python train.py --num_hidden_layers=12 --hidden_size=320 --num_attention_heads=5 --num_key_value_heads=1 --head_dim=64 --intermediate_size=640 --vocab_size=32000 --hidden_act="swiglu" --norm="rmsnorm" --norm_place="pre" --norm_eps=1e-06 --positions="rope" --rope_theta=10000.0 --rope_fraction=1.0 --qk_norm=true --attn_scale=0.125 --bias="qkv" --tie_word_embeddings=true --parallel_block=false --init="orth" --init_std_qkv=0.0356 --init_std_o=0.00727 --init_std_up=0.0356 --init_std_down=0.00514 --optimizer="adamw" --learning_rate=0.00178 --beta1=0.9 --beta2=0.95 --weight_decay=0.13 --lr_head=0.00833 --warmup_steps=483 --schedule="wsd" --decay_fraction=0.341 --decay_shape="linear" --final_lr_fraction=0.0 --batch_tokens=131072 --max_seq_len=256 --doc_mask=true --train_tokens=691000000 --max_steps=5272 --dataset="wikipedia_en"
Each number is 500 + 40 x the weight over the matrix's rms, rounded and kept within 0 to 999. Layers, rows and columns count from 0. Numbers have three digits each.

# layer 5 MLP up, 640x320, rms 0.0814, rows 122-193, columns 256-319
461513511511518432499489456522418483555498515474433513478508475476506540447546494441455494475533445448515537480514496482553511482474470441502528519488581467467459517472447555536469569558482487
550557530492501471501537522543530528507571534432428536443547555477494478493499505513469513454518445540484509557527551509445509455329546522428524540484535598487474544518547496521475391573472475
516506533538399466438503521493527561437514499495436484519506540529524522467493510437502482542602413447501465491518468459501505535511558480487547473536509426597552609555488536504457520514521453
530508483437545477469508521422483529446488518440516530582448447473541539477546504509539560484474464477492500422519530568569515504524532493555436487531525465427571497418583515546489496553425511
534526504473526457483527430528559479511563441535499456495464465500498506507519550492495494507505480432573503562492552542522529536559550488541458530522516481507551559556496482492415542514435507
524462463520515501508522535422506498481499497493528486502523419557499481532484565565468519496513461520531514492477536558552485563443496488469532458572452507494520562503462420564483491458476402
452510545452498554523490521515503514485432515482519517419491477414479508483562511507508502557516494516389399547474490505543474505541517523488566532450555536509536474516438395466523514502495462
534508494558437506447504521473582534485556405533456462522487489436498540519502541441453487468538547482508556494528625489465525520521498425565493482508524453522485499428539468482496492468498512
517432511491466479448564493564451569476468510463499481469493478453501454452527536468510588467532387484450503578458530508473518483488462488475561518494538534562494452489492513513501523570511396
441554517489486543458490544455467528508603494475507409495523508504515533537510520520458496506509591537501538492534481577494464508502469533520484467466550482524539511480483441488518505486455437
541492461490465463518511446492463555512497481498487515486561522497490462462546473478488538500524523494491483464567516536480578474475525479532486558534594567540501511471410545483441466542440523
551513466535516494502514484528525512521531520500562513504495538536535467484490475477462507497457542517491450475492480509510472539475506525556461457431527521468574496497518437472527513497494515
496480536546492490550478493499526473486484480494551516507448526530442478434515550516447528501454477493526492526519563412517390549571546483511484503472572511526602510446587493542489484400492464
518505503543498489558500482471481511555488523427489474460563528450465511556509472579488500550527491493539458491451534426510450551558442426419520509549556498503511531525544552562566448502500497
502470487544433542523438525436456510510511498460455518526437443451433467544462475482439448516557466461510558475494467432496484500500489438515492562538534488517520504535573472506518513508455524
508478488455488477501406502488533478482482563440536534501465511446510562469542456491405499538512550478514549528498489472421508502483484490452538490461473543529497485508473525508460535526457496
459503506529515525486400522450493497433487434525469481522463501667455498434487479483534511499522507507504506525480479578504509485478449503432537489394560421559615508502438484516447486482503441
531422431524549452496479503530504500540487495552549605485505517458501448488470372601419577511509478521461502525476483497463477509515492494475538511535464482517471532451455509490468511476556541
505498496503467501496545490443463538498449521540500405482456458488525501574489562540542502543551521511462476497517515505485462513456500493446479540533505489486436517485557457531493510476468541
533513470539534476472538554456484480552550482498514477475509511470500535569461501450466490424546471485456504486543419508586538464473469478502533534524526565462484501509494444465469491451552576
526511534624547487578443559490426524418527453471571436482533496489508471512526550507493547456514473421455513423470547519434468513558493564554546476530505494480487496500522478465622520569499493
471570548479470386497506449489527468507494499518502461594496525592545494526543545441505506422508517539502521419511441466545560501563498524511490462486459495481475449523528580502485512511509518
458560536429497499508495457521477482481485487493505544475447518482437521573449480503489457466460518516490449474488523435502540486524476511548462464499448520483486481501496482533486442426547475
489555589538521545504467444535541482538460585525481502477454520571538568503507456434511517471514483538507523543510433427533453426541499444501503492489502471521497468488520517491491507473491513
495513491527528477508536519429530571438550499468459467476453531501501478514565556510557488518538552543555504478550449495465596499393511537522488492499542514511426536516486467544568478483454531
535517459440510524484462549472552467528477505518553539481424518500492546553535542454468483488551467510476477550478445521511543510456447513478492501517471490512506518530561429556448478565521477
507537516473622506460549403469492493518493487552448542476516406549464456400477531541492472519477514467475526515509506437453494517571470580431529466504524521489484484518489510540538530504481429
483577458502511509511445478497571487482518515514511460513482554474516508493502533478438576539535495506483531454468493570530522399500478482559525445475515551460488536456556478432498501541499458
545463485447446487468457458549503491518475420409464474475556586524419526465487481497532565506540462519488479500458418469459471542539486480493456426466451506471485510508536598529495525445467464
489501458538551463519535525496503487503443523476473573526535517573608483532490478554544528430486455523472523508501524555501470551597475521531522550507486551507531473488512471523465499470547538
487533494519535447514515493468488501495495464555506512563437585502480513520539495460469525543558512501459512482487508424491445530490521505545530520510497593546591509497461579546518459489466460
476503469436454587469499501544538510461431519517471545559506479477486464510529495516467427453477516514455445520473559520562478414492535493515485453529505558447475427464474462473508508503492517
528560524513524533499494523493424553531548483427388467478519572573492443473437533554514549494536541504568478534601503511531461590526517544446574458495551518517412522496523503408522488513547447
508569517469503487485528494506542524489459528521535501403519454489533549524565531422494526524576515510467513465412536503483507406496455503494502468532544547510536496424422469557517500565506595
449508534502418483470517487475485507519539519567513491522479556560617463472519509504519483545512472550482508517515552424535519548454469526483452487457527504448445544510504576477524587471488469
525544500464456561543451528502507510497488440479489508534506434522454564530475482489513546529451562510477498475516530508549440476453503530512481477533445490482517459494474494499453465480515498
519546458506495545464428499566551533459454482492539481512503492506520544429447548478503435568552516561488391389563511544453514504471477558511490474534526450537475495505568521552444542540533454
505514554486500540427551515497533433497563457520498510468536438422427502530467421458475572512491471496563476497405568571457436530440510559537496539457514486459489414502482510502461423456498474
463501565416482547557510489494560485529531487438515453504457505461522489534504471510508569509495548504498567513534531416517532519519517514427502417517474489600532577433524557503518441460504527
521562519466519541472516510440476508463537489532473444447592481418515502515476515524497506553515474494532477522485467577445523452440494420495470433452549509452508481533581576445513481496517476
471548490519583557501571490464463516491509510473508481540475477434524498488444497584530424518484535478516486479459533494464468445540539495467488567474511531489550492472506520528534496508479555
425550490523489520496497532544430459440552476528442447468489468503498474514514539525521499466542449522588504433469469438505511547522484492490410545534488474554533541464495514461496476479408476
509523524479477513525524511485459554444514548442499530489486503487463525549524484511541513473533485542412514479497496483490522501522465505502456552438461475563482548510440474485581482497484481
601434501478491488450426472496518504472605493523534580534455511436507489530493501546483473501483435429474478505514504522502489507489524491489470444435457454466575537439494492576524468527591420
441568538539493458465521540466486505508578532512526596489596534453532495507547458513459476514590501493527502437465536474529452502609527511457500534441504459507549559522437490480479541527460455
533539506532509520582496516490518527438530493416439513524448556571478503486563511496535504426464467430470526494519493502552477539480516499476543492570500481508540503532494510494520501498496474
463584500467575513515499514467550465527512492498574482555554512455479520507509590486503469481508506458446557458450464546481481509521516490491510475456464446546523546489521448490523411543469468
477519501515459515583463534521441484488518499464474603487509452454489478518448503418445475469528469549508498576534535539495442563543534491473438516500502442431573464521479547531455494558584437
508478525579512503476532535592487499492575458491551578563529525461540451418496468476493526504546510463518547472502489530529516499523518562519500524501460479519585477509507531552508541497502516
435482483478535467448523516568527505480500518532532467478547559499488422507495509467408512481498475540405471516492484493491493494555547460553510462514530551471385556472440552499500515490454470
446463534481554543540536661454512499466456488462439569533507501540540509506406509459461524530521492501440508524536518435510523514525468455464456538523519505523559482497455495477480500473494397
532487493515565497525512568473486465466474609509421551531449477550545535531542481466476534451481493603509510521532451546551479532539468526563485543499465509572478482553473442547522524497454436
497520428507512610479524443432458443536566488531545550469513540468465452507478545568476557517480557573594564556488462506561550583571547500502447562561528586536471484537526542490533435552437484
507501503535481493452444566524505446515531459399500499482565513427447470529438495515478457501483473536454479521513535500472516493475453563487524510534535431586531521562504526397433495491488458
512423462487436547508526526556511491495460519418519469485485451491451480520491461469472487562528502441523504558536547545453496515567468480522541536451519445461474528531508495484503523512507420
527456524484498474484471440434528476545492464496451450451484446523497492503528475431474498469462556536434502470465524507509535506422497534499512411475486526449477444539524532520544494539518446
466502501521510524449449496521482536514479486493449444544479513479510480502477500499528463455494448555476551530468494445480426515439536482530581517476536487497409477520502537477471529466469538
529489534478457481544553473541510541494493427527436459513513458552589550530466511518523480445442470475484496461457523514462559440527543435490510491490486449531559486440479522498430566479496547
477529542470484492547531446500462468482526471469517516482503499481567436486541481435587514464451550476494484527453412496501480480480457479446491497535497476485477460508547474541502479457477464
502520579485414533494483577552520459503470512506525464466509474524516550622524499456489478539531467459506490554528479417539550516491510457549445527528507493499535487549498511419463445474491477
559478542562501482500537486523550516502607502528504447517443469459477537528471503474549490459496484551525480525429456497529548484517524491445515464494527559558499440500548486489494524479504394
484467481492540482477545443498520500437478497499482366580472392443441517518477486528512492451496466502589476518558555509436583496514525499477506536520519513504540493522498426523500492519547604
434465510430545500494455397494464504509520502494515483554497534516525518519417565485493510559474534471562555449479417535518550528567483432523490524525492507478424503555569491438513475506462520
455538515473459499499558539480526502458453535459490447466520512504534505488535487380481552502511528486480428448493479444422486467545494518463498471527568508504483485454529585446484509560482470
450549505490469511551512420466497532485438430509501452524481486476473457504488522483556495477492508563519493492501500527436502466480504469537528420521459497519482627494506586508516466541525572
535483481425505486443565531458497530490517534561494485502601533453511536509490516414524533469512517484496478539530477539548484514493550537524558500524579590481491477449515512493510437567534432
500518457505457531509541534482560476446522542497491538476465519538485529429520470525520479447465515528519554520490465445480529537513409466502452487528530486532499515498515395511483486504529517
530445493522511556546555405491525512482464614556480442583463510428465505548469521580567487491516561557483517525502516474543533477501454502525440439454543450544470476501473515462518485490497512
475549497502495414473536458531483559454494507583466515468484526518531492547467554469410507446504424553486508493482465517398474458533483465483495451467474465560495544503492533487563480531423451
504501524470512499545401517564503563494523503517538493540538557483510540514584524518504514510536504504561532502476573569594497585508517530473524514562568506491460509458540449460430565492502510
496492424412492510449466556508426515605496482464481506493506559478559487495510497578486454508429542549487440520467494527464489502432468466545413479536509491519484490463531449498489507445456492
477526488501482506510484565513487469491499459538445535464545521496471442530525526457507525506539477553449490507504527561519529469544495505555545437496550538512514547475487456487509516528473490
# layer 5 MLP down (transposed), 640x320, rms 0.0784, rows 122-192, columns 256-319
502531477520501518530552454511515559512569512481490606512508488521443550458471496477515537479521492420473580570532451455460481458502503482538574509492460548521514431555517532551460432562539499
530494524495508466452553499449513502487441490465464530541472511402469476439494503567483471572500517545493506565548397398496575515391463487540514553484537588448483473527548468507477514488490568
492490469508433562445564483500440419512496425494419379531471539537517588533484524446535495508451493508539549499465485558438516501462540464565474566447487495458537496495488391462478464559534514
557513480444377552545584485498445534532495464493545490538506499506412522509511531502453446555510484482528528433520621501525478506479456496506483532460549607542458490513537490461544437437516487
519487492462449523404515462514441471573500557457516450459485440476496435522452451530502515507451415512496565483512554477456539492510498551583624508512486544492426514486542535413455472479571529
451461549469579545526460472549561521489528434449474462553544510489542467485508513501522488493547537443546458507535481423511424492487499516450505504540453473467460473474528493537508471524451589
470556515507399516472491510467548508496529478516494512517509515530469514518451523514495518512524420472413410545462422518522515522458539470483542512492569479515437472501563516508447532517563493
495559563601509546391493471510452542498481538508422469442528430541547519465498577553519409597519580447503505461560436535407477429524470514440461473496484514524446584545517450508514538476504512
531529536521509474522483518463493462518562483549493457529500480473499496585538527494549521422482481479486511506562496476509475444496592478517488451489524496506508507462548449517495478400507475
537510617462436456532488505499502522473480474494506511523478518557519464442509450502458505452463513522601493461516569557532490551490541506562486502538522521509435458490550538523505484511486488
496514463467510541493468573497517547544537436552474464495454501550476506592480507533583512482502488492435441554580482508519509507449544518578522500460505557615541464491558529512508525471481519
534499530461561527474511544487519479536463508465482521517524577523424546495483484569463537483472528429501493552487523493489512490618534463442506566561492537513464500489564579509478584535518459
515491559538435521480479487529489501505479452548538507496548541558429450546489553520435495459479512552511484502470518465536500504519434541473526492528445452529519517422511463542426583484522543
462477454477485457504472547569508428532445569475551476519550496419503493478469521464478549520527474474433543460506497505406482487477540517509494559545533456552472532539514510505505430519536477
657409486516459476459498445512493488544531536440495441434513502523508554549535535514480584560524470531470466477467477509479557556514523491574566460532483481372526474484557499504525505479460463
520444586561503505511482549474555535494549565487457540502539427464520522527439498519473562455524512590517521537481484469534497456518532484537436444512408551449529521507489526455506524433505463
522409514475488552482455546440520485510543544487417465405507532480509486510529467538547537515503448546489493473500493498427479514504475495532524460546487473528441529448482502483574504524496506
517560430491582484506496572557508533457508501443489510551519562437515501492503494570490556526438448494495491531490481445547490482499545540454563527507494522479480487498472511518477434457465551
528405447535501479519531511598511474573434458502535467458473519501595491483577499522507506521515485554452492474529530460551467515495432510456554498475419554430454492522538476498534545446428452
474509507453528501550530486519480495454454466485460479506432419506475506437499511418461486465474509445465516479548451484499467481491529499461479460459478513531486527523552545475500510563473416
450519505515502522522490519431437484457552493513528456478517443433497400467532492594464585452500482519533532477528491496531501443477548509411512493532573478504525493502509560506501477559413443
484549540445571507451448522490486544509496527497516488528467471442498470446538463552572525451474521488529472538479488459478497479556472471510535601545527523449488496519520526445452556549518477
473498506470506548470440490485482440529503499505546535497539516528482509473517530496557507510539496475456509500462548512536520547501432578507574479436467513564473437527475493496495505470514547
459513498548451519538527434524460554507569503574501427417427494542566442525449447524602495471520447535450467577473488590482507485488499512539503461390521523476521473493493483459503443526491507
490518496490521422454500474443504480534480422413513594519472528485505468446523489497460469466496570489509440493466467459575488499517506513476479448604527461551506552536502521464521471544539511
474508461543506520481435467521589456495528543497555484521495521560525462505509538493527522509561574540474503504475537510528544538531497498480447479530464470447517488533531427504513438477483497
505488484534452492548476515389439510561531456533533518466563462494492522468478516532471471501505440461501472504476541454548463504520540473500447609555455500463442516446456524552471503469485418
478516473526495483475532451477421552484506444492531484578417466445582470409488535520512500492474490499487528484489481465443476454459498524508536487501523486467530458500522565474486420446482449
492450538514541552517429550520535491464490490524496493543497529565486496560528449492600482513502564492488418455494483564461535513516493520512482433552520487465475492455489572482495478533542480
547476549488564478527557529536396550505483465470453554447554502460469593492489462514521475465555550476561502630520455512488554476492487449449528487468475532460510537547530602392491521490503489
493503586548516471541472529465537538460535582472480476511536465415415497526566511531452498526527474504451478518548470533459416529540458504524513549484377489583414537445501511531445465534492490
492441525542542519531537456518495484550543566502472494422471551559494486464593593491437510488492485490376516475521548533481547454504458434518522515476537506500470555428518548501581477571472486
508470515477507483557453475587513517430520531481435635516483526454517496481435531460597500500506423513505493506461431554541499513493528546425513479514462547567508497464495517488596428461472543
442525550517508438509544527536483557514561503516520485485479506578529473467498463524401614593472476448504469468510551482509516529501464495477539493493485464509481473495500478464465465546573483
504511498524466523484503447519458412485556540501572458566546532534475565498518487546493454542562523493517410514559505528508465505473511501469444450442436452483522539502523497494524545373527529
574515515543528454439540462575483510397455530518446529412553520504584619467496488527539502471515446480540521547524521482463479483455553505414512496528492491444499468529510485459501567489514536
544521528420519517479463568546526429492528562491539569577519580418440608610514514516544475492442509493498499496417471477526462532470457486525526511554520477430447585483503549488478421468519401
468471517544532489504521469534469466469518461506489534517469448511498440544483417505520422521570502478541517463554550500449513449485502397515470464511515474510519446486588475504478504477469468
590537579588506561494415520487494506522517471456501484488571548547400552508486537528547508524512552509463450493479470509447567493549608520469472506475491400484467522486521486508497478403448532
496567492533499482470425490503519518488518522466474499495449428569516498452536426437526514549515452440503502506568552416450467501469462492465486467491512426489482478491418533531481491460503453
504461454498478468423435424547549462544541459506521532502510510558490488494543492453488532539541453493489476499534496543560540562441509520473506469500514508529464505489551443560492522521444511
484431476482540561566500545543475449499501427347488520527487481521447538512525504483488523516463534450476490515504465508567489516519523402530509507529530475494518475523472413452518490503523553
453450512571525467524523483490504424531541518522470497536491489464483488535501518498477530513549492473485546516528578534524521489532475456484520548507487566450498521482513511498473511502482488
510479600463530501491492485503481514517561497535520499426441532537539481518536578549433464499512509500516585419466494489500487470519530474496444525525535416497543529497489497564599519531500467
509517545527452505520472502594515458529499484415526446500485468532540434510545464519435356536528432568530535476484537579475490496511540414512432545489461502492485513520395473551491491409500493
467547580498481544462483489474527442518493560536488454477496506519442510532501453434432521463496568598491473537472532485456485500486487497483446506506488506446461435513551443451474519478519507
492472493486520445462395521538538513398514611508511495525520470545552469478457499463510487512449502479401497514500563478451558464466533478498491527482480449464501427518550447472481541414420485
486502547520500493447567471469493509550477502512474468496521505497544476458490470551496489442538536572485531508562473475474520453546421533421531545468487477467504536472521483510495540515466486
461471507472518490565481522549518487482460573491466525515549475498500536418613562555516481535476453563493529523466502396487510487499479500597481508494560548549488522516418500521536511509481533
572514503459545509582466562506491549527535526514491518511465440506461559522518576529484517496512495450525509493461496523548453492563474470479512549540526481513507521532549524542552433487505478
401598437507537469582510460521554489528434441427470506547550514476516531507453517436507558524476535440407529509488486538434520531573530545472403513466530470495525513523521519481549507525552496
480538535473536403452545481508510437473507439487516460356425532475459553522537456544570544535504530481444540572460510512483527572513485502516535538463494500477512493451447543438522471497524521
381485423543562536513463512463425551487486560463564465532480521510378456473444497583455528590559573454499492504478510456535521475462502446521479524417499442519487531543597513535501497522494417
499597500576492507474515464500562445510520472494501387395537499568531503471536453465470455515493567504412480461503465501537434498509473480475512465514541491529443442523548507548438478534493492
500463497493501551509572550484446489555458477465528541480511557600493515517557541440559391460496507519478531521556462505420471522417517435545522540490575441527473494547475510522434514515564484
442530515526488475535486550405543534486477553518456577537526587485496509479487480459489425465512517565528515494546518585528519559475473600515561473459557487527498530587470535468545485505522491
446493443520470498554452496511593494509479572464421521502553442492557525544400503522488525424488487471518485482462496529440493517545508504501485544477507506583533495414498509443450488533523508
437440465528488498424486546509525508537510522437515428449483527506458508486504495509497479483517576505499398531536454495469544448516515452570496499480463480527597438447520473514522485463479483
489490475533476472496453523530535527476499544549436577502546545439473522464464496500456514494482539459538461539515509467482486478547495453472445560439493516480522524478516485489593553513460496
470497452490460546508491514506539506490492499530524424523487499567510605493563502467477479516525531459523463463509437515502499477479475489496502564454560502565472433455565416495466455535478479
478429588486500511500513510470579468476568513501526478498454488471482394500416498536452531515493538607452502465521420475522505501489518486504446536453508563469518489495512441406557523550500530
617439533547493548448519513532429512504518488572437519479448545527521521470561485520497435518544486504521492494498488468494469581488497532452541522464519447532497552380509539489503512510554484
514459495478573440543444547488505490480557467527507564523476454467519485422561544501499509461473448435485518520476429470513570436480514501450519451518519486546494473532465480526511476463534482
499476490583521417544536522498509534517440550527452551518467475407438495458576514480522495535449563472505537453499540443491500463576490552437526455499486512442480473507483648486434488566577531
520513477489459454476483579450536474465480466524531417467544530479413564507491527531507423410513491512521579502489527499502504519475496481448515478550508467478497529549436416514491467478485487
498556471495461523507475534511440516486547540563442537572503459466453518466573498559532479458494489495513495506578494468411463516512606447417484525513520449525520567491520498530503505409522479
469487487501501542448463485526458570505524531531472430537524521492557509517513576460454436522475467568458475503478515482474528587543544562571463538423572543437471503524487525470523521562476446
465577474586447445515480503545543501484456527525504466521540533517523547623528455552519428441453548527459508504451571547526503505514496444516470512472491473450424460508432467499440528478514625
434523480496425495467526511503456576518488467466423497583462542492482495539480518397464485531493489551520495516515501526498502459515454563462519496474518458518510509544495417566528496530529533
540503504567456501458459489486406473493477436486514471465493496484468482522556488462450568457562509525593494513478530529555456551497462505451481495487498527472473506518533511484463456489550530
431517573546465485501548513464476522458532554490485466452425490525474574467567543353466515458604440544510472543498556514436512518555512479479521490519430468469518455444527485470513527527521496
# layer 5 MLP gate, 640x320, rms 0.0827, rows 123-193, columns 256-319
548439532505585513510431520527487531460519470527516541600473465536499520525523379490522473562386444387464471574488507483518475476501430558445449526503533525441483461505481453494522458557524397
501425524490542507417448557499488487456496496492526434522492479565464535558417588481498525489461418522473512508539481513366431586494474546506535477494469493528454526518567441435527534524580474
557553390514471458522516404573523483483464529499452469526523537469537515408492600448509531470464465442448518483430495507478549510509453508501496535549499481461475483551495456508428523494500532
516473503509454446475556448414516512498495507497471575511520464510550522487479430498481495477480503530469458485480515508447547576493502534566471495509531413454529535492495535496445488568520479
476492425518485489499519550541517462422466504417596519542530508551497557497467473497504481568464474466449473588543517550551542456468528479460454529566507544481555517579479507533430547463516531
488573540473478518444481511473469538445446512435575518449475450476531522544464399464484433533522466530488438474479503521494497492433481481434526526537480527512517470488500487491518500462580494
422467519463470608501516461509535503472545478473501487478476510506513493544533529446486503474487461539474488492476459403529409497484504500527447453530496462415520513536516508508493433531457442
483531485472507532547544497494581458476524525528480479519438477519568468554458502569494544519413512519498495557488541545457500477478463518553537488427450555500478430471485460480505546463490477
569507522476448521497496494528448494570501534475571505470539486484489514534418482525451474508490477527467461503476489570467460488424468494501488477536538463468493481517409496452479484506511503
523511445426501496517418467527462556550518504488469466426516527484536453504521515559519499504511474572487468492507554510506468500500513466514499496491575501546529484494528455497446531458518513
525467493467423483452504504396534532514502493484496533459570496520444543531464468462496516497550476512490504425540521505564472565530473459533524463535528492500475499525497471498466536502499436
557481477582491455477553501509417549442454522450508498573511450543487558536486455446566487497527462496484512541455446553465468472465470458491454522574429470498593543558471500476533501490507521
437495490462567513456463470472479542503501514465506533516527445566511505503465491484453479491413528517533471509503543488553492566439495499472543511534608498400452480546503450467568516482586504
504486445487489481481538440498507524576458507517561417462567525445541431490468471511513460470511464560502484532408533535422520620489433563481554487513494476428454461536503495460504495515478459
536504457494518462475530510541472534479483588520439490515559524502629563542481509504453600480517510504471515451467392478516532496508541454528452491467474494467504530477486561522482549485456439
510505487484505545529562526547503491531487532486541549542471453555490563578398471509456505479501538549498494483450485453518568532509440532508553545527503461494467479478516517495537483501525461
568491457510502556443517551519460512531496461525489524601553461462506533509535407525488486509492540509551508544404561494485536516438454537537466555485497475504481472468519564501504455533452487
516469513462480458452474479529538472529532520499493492520547444426536568492537486508534512424509518484422513579519466494547570495462413543452468461500482474461520470547512514446526481550477484
442575588444510489493502535475508403472511566493529491482496510514530509487494558500523565509448483402451512469516502466540475511533494510554452504585527484508449550532519523471515456488550531
530426437528475562443446477494516445551424495427606478483439452596414567546561483506444503454487556460471501569552463534536559466472452553497502552470501480517528460514494500493448482520516531
548484459490444497481457528487490498399465586516550584526471516519483520523523492481467448502560497482477565532502559459495499489510523525591441555501552536499480550512535495543482472526584482
520577495498546520523466499542490531505483457507503522495541540513483530477500490527567440512528510515478471564482513508494506533576525582472509464449529443497455459474503460518532480487589513
536502509474534479523516510456509518549545525514425520449548454527508490467476522458534533491446519454398491471467550567527425499581462480455458522471433474441493528551554434493458446464566498
523525486463536507477528529458464503481526554510482604484572483565503528498517502530425500486514504562432449510587538513540456536466527485484518529479513512507466454517444501473503574519515449
537545450419473500523483487472537501524510482501455537526481473561461509475522452556538426514453532489478498542488587470554530493546595504474480536501511462482521548533510448541560450505504496
486483507528545575480486440531442464444515521466542528528518431526508466529537467525487424463501500537499451496516570487530515540602421540486553487517598466448468504508536433456530549467515502
552451495559427410516432496618488487549451556449516474456547507514444506500518499467444515481503508463514454536571533499577485507523473510478561544643571473531469539569482510549499474492517490
530451492523513488478512471529500534539573488549470553473562476521506455469521481575446480503562507511496488489437525478487489443516447515471477511547507484396497512525533415517529502493471505
499454461477480513568457515428507495457505513468544451454515521519588529487507516501456522489645541528482537496528482520543541432441479518482477491519423604450460492470561459548529508504446493
449483414476554392520507480491454517421517511521484501508455536506519543463523557487550527485504560403481510495521504498506504526491496571521470441501496460476534495542487454575538467570472496
447412513571439580446536487522538473496490497545514455482516502443466505504579435463418489413486440532457487477476457566530498466472453547525475500460467490502510566479521460656510491497564457
501525460512456580538480567412491470567455532389455475499546428450496513546500492424495497475515591593535484484491494583549485489597497483492438551522483533450468510463602474472495453424462555
534542459540482492537477478514467481489488484548504490517544443469517547508604516454449464530523472502519464483476469516474417491483520493480549496515525550517548498527539497567506618569500443
476460552537492545579528508485428493508538553410522533555572534504535553418577492526499523509512463486522491455476532489532519491465492488463414532484510527505456496499510491527494495489539452
464443481547466509506503538539487438505531512461466532507472474463505479443555470520486529462476514490462482449480551511464503471482559493560526493517530553563534514437469516484499520466483476
501560483504448492506503522494551521483531597446477533428467480612500503522531557479534497526499475516480440446529451532565567493450532498527428491435509419426540427532613485468500477566556592
455466503471479483525549451499524459456434561461404485479515490531476516589459534476544418528520512454566481487523431517487481473553419414491507567493520502451412427461557485499526416562484504
458531512457521515454499460532479473476470509493529395507464491480593562506557561503454537504522511480467551427430532547530462506506495522532488474459550494540512516520503445482547480497512516
536473467536460494465490489555440486470433508530474477461404563476452516521467488430490469547513520555579423557444465464439473538493436451494481470489521478480473442521512536495435491504494530
433480571496477534418545462458474595495541456523472432504519538566503455490537509528438487471555500521507567435470501523529505514542532467512536452488484513489495543457556483515506568491425496
567526508500537473515500524449413511518473411486595460593498438460489531431496453501502514523454508514471433511537491488532514533481516548535536541463418477512494521548475549562471479436484492
524453545518512471510559488509530476495587482537509502497474508450470476490472437506510487535532531542580458517444504510531498573516515451441569486506497515483471536490534532516532523487472479
449444494405488479474463484501430513479513546547497568528483481474483564499564451566527531491438554493543544513416554480463456527572434493471537531507541485468490478495515480504523524418482547
481417450439524496428521510473488495518479567561500533491570413516523547494564491559528471510487408471496463438502559530502548464546483478442446480497513462476540507581498546439493542570555560
457460487528499450560541538485448523589509480451541531492401539576541525445516542439579483479482499495468567553485408562491533536536499460503506523554452525556581524544493439565491533496428518
488494467469516503512510447488490458448474467420469434425494462438476497532463502471484501506529469580522516468586558453505490528445442501498496441522466497482433507554488477510505486502581476
475444444487442483562491473484477438560515462496439476506533560503515476469526459541463529524519481579492522513459506460501479478494465482482514522519510486480533516543478548528621540524493507
593412533492553531478504518535410482455504510428546490526445432439524458490494477560514471470504504436532510491567478515499451539512512602434495514496477414431511544534501554494518499454501486
481424480529537459482542488478471506522559481589537481568507544546457497574507463493518543465501405499412510471581511572530559513429513497579500546531513469444508524497492523528459486535452460
548510414552497601508540532530435489488481502511501490505476527504469506496554467521481526463473515509531467500483484431600506439510458484498553544525487522477426455496557505533510444433532530
504484470458456545476460485484489495486542632539508477434511407517501517496455509454493519507447464466476506447537496410558520498548539547524485452492474524457547540513495530442496512513414438
613488629460532482502501493501519530493428480573536472518546530459569538480537496487443529480547444554512486466524458473457557511465469542430517473576541501439526525523549545482514482489503508
509466521487489479489500501484527578463533522493506514554443490495455518478558487504515467507532447457465542536474504538593505497569545564561466562526499442502487525484551523406543462576561476
541433561509464488512539571440535450504525462490512533472495538521502512460496499433464554428483469461545529487562565484518576544491547533407442498571590506545545516541518433442454459550544449
569527451449471526515490496454533591495560590449512505501463397510502424462536490564513501467539468507543496509518513488483470548540508464476504474506522493531540518426528528423472511461493536
517577488506498534532502529411493461468551481545409483481518495587522557476399467494571493509492540478480519517424504528469544503534519501542468488481493487504546452495491532559473452446431498
509489513465551498535529416497507417586544493533501516364514522472483518464517572532574506510457443469515451477455552520468481510548546539513508594514520538470490495520484448547503528544485500
569409488449502569525452493578457466447486515522472488503454463542541496469527448493461467561519523559459421502508518491471473517438433542485485521493563515509537393577480469507496448542495451
461508491521444510513503568503517429499541518459486468503541461542548484486489478484551538436548486467501487500501506481440501453542529524536471540514500543508542530561458509500521460453522414
514455513504500447460441508585390532513448516553487495489475493421459477476516414474560488430522485487484471477407538510510408535502485426466547475529525460494507470515560492521447501449495474
462509539442411440537468477450558531480554458531573522470464555498511540498557488543460496487501528491511543473522500463565440592511485478545422435512470459485521566520491471529526527497509533
520517447474546481450543526479487481558525515549518422445438543559487528475485564473530475489450465494476500506475438491513540509467473471535481556533522478473522416543487498480515531551485502
530436512526466491512458480437516492535541569448417601528476527522542584592556467512479481395451510489497540413557511520495490526458459517515529498492479477513480515534522533468478488526513471
526523448510554477514469419453536492491503545514488546500510532510542520505452483450519506544512475476488430507446527499484514581512475566558480480512482560494498487493462502484542486433525520
565560511399526600506520517503520463491444463466558529520541447542595523447613509461512440550459454568544533546502480417537532459548491509548481499528503510480555485540491476527510450467562518
512526495525433499452531530467491512475506475436456458545482519493490457468452477501497446497485504556454520506483487502494466540488529501490480526460466594496558575431496520507480409558414529
542404459473524543580527536550438455427454503478561509544429499575496470432492498584487451436495522501515545518508479544562469485481474539402500459480472459499523550546430539428612456506539528
551481483562522513464502453491505472504475554532463527430557511530534509536524537463477453441473393440463462465480507595471516539541515577533511470578514504448499435503540503417539489533547410
493478460534481563531503551456524523420501585514556529577486447485536536466536558572490518489468434451526502446491573474503550529540501523547507502488572490473540442538499480471534511504555518
535513509497533534453590503525523512419451461476536381529480550507545516442542529467541532502516503469528496474574455575578478469485528468538386561517511457492483521498531537550555421462514473
451473509486474516518477498460486445521497499514557413486472563487542521462520536476523464474560487448461441533467488503492534507529484527497511457522572498471483584557435498533507473622457503